{"n_layer": 12, "d_model": 160, "n_head": 8, "n_kv_head": 8, "head_dim": 32, "d_mlp": 640, "vocab_size": 2048, "activation": "gelu", "norm": "rmsnorm", "norm_place": "pre", "norm_eps": 1e-06, "positions": "rope", "rope_base": 10000.0, "rope_fraction": 0.5, "qk_norm": true, "attn_scale": 0.178, "bias": "all", "tie_embeddings": "early", "parallel_block": false, "extras": ["local attention windows", "paired heads", "gated attention", "value embeddings", "a smear gate", "skips across layers", "capped logits"], "init": "normal", "init_std_qkv": 0.06, "init_std_o": 0.0122, "init_std_up": 0.06, "init_std_down": 0.0122, "init_out_by_depth": true, "optimizer": "muon_variant", "lr": 0.0116, "lr_mult_o": 4.0, "beta1": 0.9, "lr_head": 0.0108, "warmup_steps": 77, "schedule": "wsd", "decay_fraction": 0.734, "decay_shape": "linear", "final_lr_fraction": 0.1, "batch_tokens": 65536, "seq_len": 2048, "doc_mask": true, "train_tokens": 202200000, "steps": 3086, "dataset": "wikipedia_en"}
Each number is 128 + 32 x the weight over its row's rms, rounded and kept within 0 to 255. Layers, rows and columns count from 0. Numbers have three digits each. The size before them is the row's rms in percent of the matrix's.

# q: layer 8 attention query, 256x160, rms 0.0532, rows 44-63, columns 0-79
# k: layer 8 attention key, 256x160, rms 0.052, rows 44-63, columns 0-79
# v: layer 8 attention value, 256x160, rms 0.0625, rows 32-49, columns 0-79
# o: layer 8 attention output (transposed), 256x160, rms 0.169, rows 32-49, columns 0-79
q44 111:126117090097203137158149091088082130117094133134133078095118141149147152129119187146153131226155191128149136124166065097153115101099143100097091097205131181077107141147121122089130146116143125139125166142124100165185119151159085090140152080
k44 112:118093109083189101140156115142145156075121115164087107072152141156139140111114168070169098196134183135130091110116116120135125097126106113119067159200103185101187154165155179138137095105119120116080167140152124158171148131129078117166168104
q45 077:145115150134181133071076092152120117189158103159142130196126072118120109106154110175103133163085094155156160128146170144115126141089148123120176172135193112115123129194149118097130128095121124103131072089136195154067137133098063173160126207
k45 084:202160138146125160103193122150111107197112110169108145151081086141092063128144056150151123114122116160143143139157163146138186182126176072145150120149176123126137172151140086105121124177161111111142128069182133179143159140111158167223088136
q46 108:123104113110184096122111096177128151186104147155114098181158134084131144069127125124096147157143190103161111104219155159098160149047114132087119102132105162070128184125087127182131158128102071149163077157142037126104098091191105146105140079
k46 107:153102126146180070122139099149124191176148129135105144176143107136151125085138166134084090207160190160146080087192150136141183155084105179109112106117141130143154153147044148205140126113103108135158129156113093125148100099173096170079154145
q47 118:145144056166154140172106135123162169116129208074096133116129198087090136134115133092079127099093137134115104161128138128086134087167115105117125180239056169107128167149155100127103122168185138150067090103141141074110241146121121135185168115
k47 121:176159066151125118166085156150132146115108230094138110099148197036103109106084114106120161136106166130134121151157129126113161094171106080125208147191061177128164145140125096155090132155190084126070071128140110113096176110119087191141148114
q48 131:074127150048113110107145084114103156152103139151139128092137082129160073133158154097074121149136061134181144184102083131167149171078073159104157135104092102131099152119123142083176113102150203110083124177109163165120108084086138170118145143
k48 132:103149139053117133099120059078119204152099150145165127083130066114157054147164106104068147141129089187152151179143131125163113160095136109136154128103119076146092126123116130121156151087158140112091190190115132164114118118100124129117100152
q49 101:117128105112068180132117132160073108160172139108075098093094122122147111134080096069124142030104140174126084064087193133158151112119128063101116131099103090139112089095119139200131189170134141118087095187140111191139150115090139093137147155
k49 107:142148085127120128116094109158121116131155148110134164099101123062098094108123113099165164050093102178102090089140105065151146143092108118129102120105123081105119128090092076168112160171149175149096114175150160159148167109130165105154108091
q50 125:170118133138142114159109096109126128123132129102135081104164129070104170112084178145074081132152116167082125130148059082092163107131138137101055072157153155103118142119109165174123101113142122122161106087111072126106125078144155190174132116
k50 123:148166104146108109141129080061143174063139083158146099094115102127144151108101122151085099148134165177152106122131047091117154098122103120098118148189112156106116115100153155168112101162132197141102130049127089138123155111150108177162155146
q51 110:153082114124198144137152189140081193117113146137123151118119055160166180144167111086162111144157104120121116178115121155137120067065144146167156165088082118181166142080124141127116104145050131105128149127086120108107126183133186174166120093
k51 108:132084086137176130121137178121112163110162148165141164138124071145129159131145089136186131070111092136152110148157091110132115109055185143205169149140051060187157140095124168092126128144128064111094126135144129118105130126156194152170072153
q52 102:112081102136101080174155137108147127164106123151166075071172168099118122144052078120157103128090122173110102159112080114165128115113128074164123154152137132104164147145120087180137117113098185111092137146124173151137217115107134131141142084
k52 110:175180118112105135094124123124161146131122146152137088120161116061120168153090107090082150105073118155134131149088035093160124157127168047133160124102086126135146130073150113165140114117119129107089093062145170158096194126088132179173131143
q53 110:150113143139194138189134103148114102134101109148090135128117073103126136103102143123170077151109181157165105124108128147113135128096131152130101092093145090147159115087157157126144126175132185109132168129092129156147084160156142117084094096
k53 115:147143136140178124127128083146084070120175152138164150142162109107126140116107102124158070148093102175126116137086094176127103131117142114173151137087144118165190114058142100144130161160128106145169162080103114152192117139111160144143103088
q54 106:122172161128154112084139077157111130157095067169110110150128106141113109099124112151097153120166125144132136168079136143130126142119139119099158175069139085088152052103141120087067141079129119141128079220112057115215039166096120114090132076
k54 123:158178132092166103114177096169131112144120126143121160169071108128149134105132073153152087101130066139102081141086107102121173144123098106120137133093148076114200129077134113137111144130085061141121085150112123141194084128127168160110083092
q55 112:124150115119076075078138137081133137125078151100123093111127099148152135191136143107131104135077116145157113192138145126179072158116104106162146107124104108102115131157073166138114084109091158046127101147135158091085123112115180149129168104
k55 111:094142117107121072117095125111116149121120106076131102111125051132171188178145146112089143156067154117146146177136098140157061168096085175122113154130106164092099135159075164146177101115108194129143093123138194123114134087081144127102123108
q56 128:108128149210147132141136193145168163128201060161102112094146098160123131118171120115124093116145093113124174125163105129117105163154102111051162090128116170197169180109127173174090098133076110142190120087145137110178134070194116119123113127
k56 133:145118132174122091119147152191124142091183094177114090123122129198109097108161096132154075102117126097183211100178125165162115163178114071092135121152115158191195157151150147163094091116106080130205151114150104074167147072151106138149097117
q57 130:084119194069160140165118184079090126129124087180112099117150093105138138110086112128137071110143075132133209154171124124117119141114134115102157127137141098120109114151102112131128142125155130147185164109153113192112143087140039110101125151
k57 117:104078171096117165131153175121107102087112112176069104099151087122133150154081058130125070158159078131086210113143146140131165142137122068082171120095130132166095118139100135155187124140119142121153144094132117153150150055115056124096116126
q58 102:163153154129066144103119155163052083101084134188110138166127124157108139152113127113153112092108108132096197143047121125082084047139176111160112109114150118160127081156093083135130122180114152157168079039155126122122134113139162105126088130
k58 108:144136133078107157078115120143066110102141118118160127145120079166096159158142117113104168090106072167138188130082138108071083092176232100160126144114150142148126099153132100155132102128151139182179089055169078128145109151154162096163105140
q59 125:121155121193126145162125086123105108153083150142109167147114061151128126146149191092131109113092171143146156082120155078135161169072153144186097121155109143208118134141137140158150124141127084108158142138076117108157158155140157142146083156
k59 119:093181109176145157140138091115096089126133149097095134162089082116097144104147171086133099103099157087163167152141141047114147141110136085149132138165117108162142153156129138127133153141147076117161160107095118093134162164124169119146086114
q60 133:089166106071114182174156143163153101123144129122113097139151213135094118168106148153118095158174159156164111099139083131093126094110074136135161117155136136077154154140146107078149133128152140168091132172162027169166174122092066128107191127
k60 134:118180130062075168153121156172160145114126161147107091094141201134064124144114151141131116148162193149129075116121094110118144069109071145098164092133116149097150155122145123110169155145161143148122127172189057136153145077095123126111161101
q61 123:113144051119227145152130123164175110159159199150135124192115132132135148107242144171116105161133161138171136126137087139099139140159116110141146190204100091184114139105093162165095140130142080129169102169126115135105089076151126151124125066
k61 122:154159055099210090117127170150140160231142189137173073176139154085143174120235146192127108186144111123159142127181132138092143148167122170146136174152102074108104154098125156136119143140120113114141104137142135093060099115159158163135083100
q62 110:104150136146077141111168142165125130194110153137172170134112128118173101116107152121074140070139106161118222215142150177144167079150171134083178077152108155138135145088101135157178165154104167062124124103112111152107133168170146116107144144
k62 106:102076130131149123093131093155154171126091157097176180149124155126168074116132138106113113119085087094123177175161145144159146093135128111118194114158138124139179144153058084118194154157094178080198107129106161099114163143137106128125101150
q63 123:116123069061166148144074107145131091146067144058124086112136142122146069110121083098120154144115118142143085232134139128137116140057135106166082157180102118180093088086095118145138151123082144116074142111127180110090049107144124114100123107
k63 120:103078114091189151095082067173122120149098167098150137079169131122181106152143085104127146150126128120099114180086158132135153179106141138180064143187065154212099098090059120151121131120142121098045076121110188131120076093114127143113130108
v32 112:144077193155071121164137128144136141155172129122150135106120066113087126158121142153186130154100128169111145117083083085144089143154100104163154109159186124149120161087122127156172110139136118086108176100112162180134130127140168115143048107
o32 080:136143067135132127184146222149137108140157088182132083107120130145148126084157119102114086100155209141134104087147099099112127134141089113055102134124125111163130138151142150139139135161093153180091109123127123119137170130089173122108116118
v33 106:132165096134129092147125102080128133120150128144131098177166152094119160197168167142101104133056228147127154115108129130230173140171120113101096193163140153105128109083121119147136160111155112136162175059127122161080150063093137139153130186
o33 084:150074138133070131131089092092117104151107105180201117091118077139077076091141080109119173044143087141115119162145096140115155140128156156140126074107129142106113111115116108150124122151080134115116095119107148114089094176080146121113134136
v34 099:127142107079167095128149144137132124135088155130047149147123178167147068175041152119153130052177114156067089149142019125119100099095127133136059145111104181095132119156116143084092118088111191094133139131171085094153141126112133090123100163
o34 089:099133093174156106083111129155147107060089144114126159133153117154151137157170100174090106135088146138134159192105145177131141147145121175173148136112132102170116138091094184144135110161108119103134097074111146148117112128151168208131145182
v35 115:088114144143072139154134214171117171140186094153174133106122129109118147056121140135108130148169092133078121207111119150081104123146180151097127149156185137105098119125113118150136172130160147074118100088132157102120128105151203107121117058
o35 080:131147100163116119102117098092132083178083156109128135144127160112188113165133132126160178194154134145166050141087121121168139177126105156128111161098105093171162133110103118103104137083126133149085189203126114100130128217128150193150127121
v36 119:108131088141126120197220132099186161135130095106121175149156140123073137150069146143120079101181060185136175154212075096102116155159182082110088069146186150113136180098098106116136119134109168092143180184134107132124147109159112111115165075
o36 083:182097117099174121135047164085150104115118128134149145095101065157120107113133194134152116123139114062106109123132142092168148165061139137187129159099115144141106072064095178149108107096136081167120091101150151152178111092129175176142123117
v37 120:089112073115128110134084129097162145240152172111159100138096105140136093151184134101049111133165124116120147182138158156086160143133104174133182105124109176159147117116121148166067110122078149114127095075161176149100099133112160121134151094
o37 077:077135115178001176121146139123111135118145049169078138111141148150148115067107157127142164101108154097110112056123111142167090116156142122138137139090148097103116144121121124095163143101070144144107190142119046190143190100137129141120103140
v38 162:134173131093182140120102195094111191079128125121126175110088146073123136076148154074106171160197106070101038192109083124141130068104158101050165103120107129172105078166048116098109145109129106229125150082139129090136142181128134072147164171
o38 084:052140188115192133155150131164133122097119172194062139137129134124125159137169145159203070162168090144094134132155152154139103112106190100121154126134125094187103127164125142108128166152147067153125137157083113122132088138105144057077082168
v39 119:065105133157140151169174104124173136201174116137136158158117115152069096104146171157166046075168102132130181145109128156077122114108145139120145186150110172104094130121114181151137121127164131125093112142155066065134152096154167115043141144
o39 087:092072168128147099123121092116120138110117167154116108113106140145166128131124144103093130105144113087132059157098126084137130158098170107199097087143140134123182170106216160144091100115127106134046092187102114085136108172125111083094134076
v40 164:111157141086164126155132098141141114153112165135093099140131148162101077093157145172099106150123085180082130140124102084126181137092130185128162114113160124141164128109140099158162174148129152157130094084108164130142128157140074142101054154
o40 094:101140148093120132115148070100115159096171113126164058152157115145122134144147097154136063125075102112069137125149026120163124139166111145101089129125145156169089121154089156133114109085055107117140145137115148101085128104150161180109184162
v41 136:142147110154151106089073100145122091155131131062100136126120064096130119096157106131076143101081132142097106124184112102129082144104105148164088166127157151111111129126145163048186110127107149119126125127089134130146094152046092150175140152
o41 093:103119127122110115107094071132173127157119072120106124123128194098136135126107111125130137091155049129129100142123155180132154120186148215131150101166139106076105166131098111106075135094143186167178118099105117139136108128174120170133179142
v42 138:146145154159095151060134113099106111125174100097187134152162101124142180128156099097167128139106196033179115115124100163111084137220161127124101155115148117174126099154097149051165147090164127096161169140155122072117089134105171148118082112
o42 082:139130128112101115118075149101141162153161131130173128161144104125081106102156149145147109085144069121110167133112131109099101050152152078127168096124123133145075176128124108127161139118157150133102145123148089175095112143086160142162175155
v43 154:095175186142131047182123054200188084172138088078095112170166096127156103100143115144074120112093072173146114133140111171111179145132135174159125173155152127114091102157154154120168161166134173116133090132143148122123113115082109115144142128
o43 089:109103162148117150135081089093175140175109105103121059083148209100088152121108132131075128114115204176111122127198096158150178125186078084116116060110146209134074170142088152153125120114120111153085129157163110152206133131137103176130136168
v44 159:205143126116194177127095125076109133093065159142091110098073102169121147090110136159166095113095105118079086170108106090176097113072073138116117135107079113086094108146111107086082128142175168198126104126118159141136154174100092115127118185
o44 081:134147146068155115081124146100095126067095164158127181163138129167094172116127184128119052126132130153135196189151142099089173133117133117141095121170089103096166123132139134088132105120120115139155098147132087106156120091145056140129145111
v45 135:097152137203090134119161055191065158125120138139172130144118135107102104144122193149120112129142168087096186080167113158130137117165113158179157049193155113136148174073094117184216141145122154115110170128167154171133059108119146115100096135
o45 084:067150153131105112110144169116171094166182151143173124171135193128123126136141130170114160121151134107123089091109105156140100141181144156151117106059166118124173114222167151073118099109132133109104131119151101138076096134141116096119122137
v46 099:147135129080217159109140173146182119130098078066090152167105159109130140115186085133074172141112139153106093152104181123088127118156149139093140151153066113129076113144119148118159152100130104142155125101122208107129153130165062172166166115
o46 105:143184122131146107112092142138157136099105173077109151119111131088126237116098138124107128080153120114176130108099140147155127102064157094163180079156098146127125083169098149097138141132145076175170135162067162129168093097120101101097125120
v47 123:170146057114125171145146120140097100120083109173112101119132143101155135188176094152180141171092171127127132120059105110168083098109104076158181175134125092178148100141112099117133153114157088180098180117127131181113120178085082133159115193
o47 084:108138120116132123085154140169026137091143095187139087166114132106137145139155175151141159127131118121127123127163114081085094119113088128093156159083128118082143187196158121182099096130139163139132086077177074080077170165152161147151122139
v48 099:129132062076109182072149160149170169156076197174132135187149057097162179157110175112113176133140095148146126149167088124149170150116162083169102131130131103094129100062105129140113134136122154126176115134094140148090124130156163126112134088
o48 081:168130130186094114124089171088118107098118132066119131107108155096067144136139162117155095191141151152129145081103136139163137122134092133080175115170067212142176129102149176165109134159094088119147214109087093060078195132117150093119127181
v49 118:117111119092130114135141138134162160194170134116124104185123103117104096061112185121129134094147128112116169177152160151231045128122104138134110067141126101144091145159057077152135131112185102149147121189161123153075119142175122080151122132
o49 083:134161139124201111165122141111147164157185119113155168104137148132144123125104104140141151113134170103133127090160175127149134103074177169177129085158140182133110110105094131121121102131135115100161179126111120098203168146100189086172152107